Part of a small language model's weights.
Size: 14 layers, width 256, 8 heads of 64, MLP 1024 squared ReLU.
Architecture: RMSNorm before each block, untied embeddings, normalized queries and keys, capped logits.
Each number is 50 + 12 x the weight over its row's rms, rounded and kept within 0 to 99. Layers, rows and columns count from 0. The size before them is the row's rms in percent of the matrix's.

# o: layer 9 attention output (transposed), 512x256, rms 0.321, rows 174-179, columns 128-255
# v: layer 9 attention value, 512x256, rms 0.338, rows 175-179, columns 128-255
o174 098:53 71 51 55 44 51 67 65 36 36 48 39 57 24 44 40 53 64 50 43 41 62 76 31 64 35 59 46 45 39 46 49 54 65 74 59 57 47 44 58 50 63 40 43 26 29 40 25 52 60 45 51 64 64 28 44 62 80 60 60 61 58 56 55 50 47 41 64 41 54 51 37 35 49 41 70 54 59 62 65 52 51 60 57 49 55 51 54 48 53 54 41 44 47 48 40 52 50 49 46 75 58 59 58 55 61 50 49 39 57 47 63 52 26 46 49 54 77 65 54 69 50 67 35 37 57 61 70
v175 105:44 65 44 47 34 49 54 43 36 58 59 38 80 63 36 48 53 37 69 53 57 35 38 37 66 50 50 62 95 55 55 37 49 62 60 51 58 53 58 30 49 47 53 48 51 53 28 40 31 40 61 39 53 43 56 75 44 35 38 55 57 63 60 57 44 44 36 75 60 64 75 54 58 62 35 61 54 44 29 53 41 40 34 60 41 60 38 52 50 41 35 38 26 33 39 31 48 58 49 88 46 54 71 34 52 43 55 57 50 33 33 63 36 50 70 53 55 28 62 72 60 35 34 55 51 45 39 68
o175 100:59 56 75 55 30 47 43 39 45 51 66 54 37 41 52 45 41 63 59 58 58 26 53 79 29 43 64 46 45 37 32 51 56 30 67 48 57 52 39 38 51 15 66 35 36 56 56 48 76 45 30 56 46 38 45 50 49 56 64 56 50 40 55 44 66 47 40 51 50 55 37 48 36 31 53 53 76 53 57 58 37 43 47 64 40 35 52 56 28 43 52 46 38 27 63 49 56 61 38 55 72 43 74 37 44 66 53 63 61 40 28 29 36 53 57 17 38 39 49 28 39 63 50 41 46 53 45 59
v176 103:77 71 65 65 46 56 50 46 37 51 39 57 66 57 53 50 82 59 43 32 58 48 21 47 54 52 50 47 81 56 45 62 62 52 41 40 40 90 31 41 46 68 78 58 46 34 71 41 66 56 32 36 66 47 47 50 41 44 49 24 45 64 57 60 53 52 49 35 37 61 40 29 57 57 37 37 58 38 51 44 21 37 54 64 55 38 53 38 34 53 64 44 55 70 29 36 38 62 66 32 52 51 50 50 50 55 67 59 50 42 52 43 57 42 33 53 58 33 51 62 52 53 56 59 66 65 29 59
o176 102:45 47 66 43 56 33 64 45 61 43 58 73 73 39 62 64 94 51 58 78 50 43 41 42 56 43 52 68 37 52 56 41 43 46 44 39 61 52 45 46 52 45 61 43 70 53 40 57 56 43 51 44 70 40 49 36 53 67 44 36 76 56 78 42 39 54 41 39 49 51 33 31 47 53 38 48 53 36 41 32 47 50 58 47 53 70 46 52 46 52 61 66 46 79 42 53 51 60 48 56 41 68 54 51 37 46 57 53 36 36 44 51 61 42 60 43 58 59 55 46 44 62 61 56 54 49 41 66
v177 102:45 53 63 41 44 45 43 50 52 25 44 46 36 49 52 28 30 30 59 51 70 47 41 54 20 59 34 31 36 53 45 46 59 38 44 36 57 61 48 63 67 37 30 31 25 57 40 57 40 61 26 56 65 57 45 39 37 39 59 63 47 38 38 38 60 52 69 60 34 50 68 64 79 32 61 57 48 46 51 45 37 63 36 30 52 45 64 51 56 56 60 65 44 61 56 56 55 37 34 50 40 46 40 48 56 37 45 61 39 71 51 35 51 52 42 64 44 48 21 51 56 36 61 56 39 56 59 54
o177 102:48 65 47 70 65 39 38 85 49 52 64 39 55 53 52 68 51 64 45 43 47 54 54 65 45 45 26 45 42 48 43 49 56 39 59 57 54 37 56 58 69 57 39 47 48 60 39 42 36 53 49 83 32 65 31 54 47 41 49 60 57 37 65 52 19 47 47 68 62 44 77 70 59 49 68 49 43 54 57 67 55 54 33 60 34 53 43 49 50 30 37 56 50 11 58 53 61 53 51 51 36 38 38 54 49 55 60 80 47 47 71 38 61 53 59 69 44 39 42 63 26 29 72 60 73 52 37 53
v178 102:58 36 54 12 44 46 34 66 57 30 67 45 36 33 52 62 45 54 46 45 55 44 53 33 50 71 52 66 55 66 42 61 56 59 33 55 52 69 18 76 46 44 63 50 35 50 51 51 45 49 56 54 72 75 57 50 54 48 43 63 41 54 59 60 33 47 55 23 50 55 41 37 58 50 46 53 45 36 45 46 37 71 44 23 36 42 69 32 42 64 40 49 48 45 58 51 44 47 51 41 66 43 51 36 39 47 47 62 52 46 41 65 56 64 26 53 66 40 45 41 60 33 45 40 23 61 53 51
o178 102:64 28 50 40 49 51 43 71 32 40 60 19 54 61 46 52 27 63 67 51 56 46 55 54 52 28 45 42 48 55 51 39 50 44 63 53 50 58 32 49 53 61 63 44 46 64 48 49 49 43 49 51 53 37 66 39 49 45 25 38 54 62 42 46 44 42 65 43 58 56 72 27 32 53 57 50 53 55 45 42 42 41 56 39 51 56 64 24 32 21 53 64 41 47 48 59 50 66 46 25 45 51 42 38 27 51 61 35 54 65 54 47 65 69 53 70 53 29 51 42 59 48 44 57 50 63 53 39
v179 103:62 55 71 51 47 27 48 51 72 67 48 45 45 50 61 39 37 29 53 70 37 30 46 44 33 60 49 54 52 50 42 50 42 45 47 47 62 59 57 53 51 42 45 34 66 43 65 48 66 57 59 39 68 54 60 58 35 44 55 42 64 43 46 35 43 32 33 57 50 54 36 59 61 27 49 45 63 49 17 58 33 49 30 56 39 54 52 37 33 49 28 38 60 67 69 64 48 66 45 34 29 64 44 38 65 48 64 55 41 33 79 50 52 56 30 62 56 57 29 25 54 57 65 42 55 42 64 31
o179 101:45 72 55 25 74 33 67 66 42 60 49 62 65 44 43 66 33 63 61 55 56 39 51 58 65 68 65 61 56 23 37 53 51 47 52 60 70 57 64 43 56 74 40 48 74 70 44 53 36 48 64 47 59 58 50 49 52 79 43 50 43 53 49 58 36 59 62 52 59 46 43 44 49 54 51 64 53 27 32 64 54 63 50 45 15 44 59 45 55 39 38 52 50 56 63 60 56 51 44 33 41 47 62 48 64 40 43 44 37 37 51 40 57 42 63 41 44 35 54 42 48 57 53 42 69 51 40 24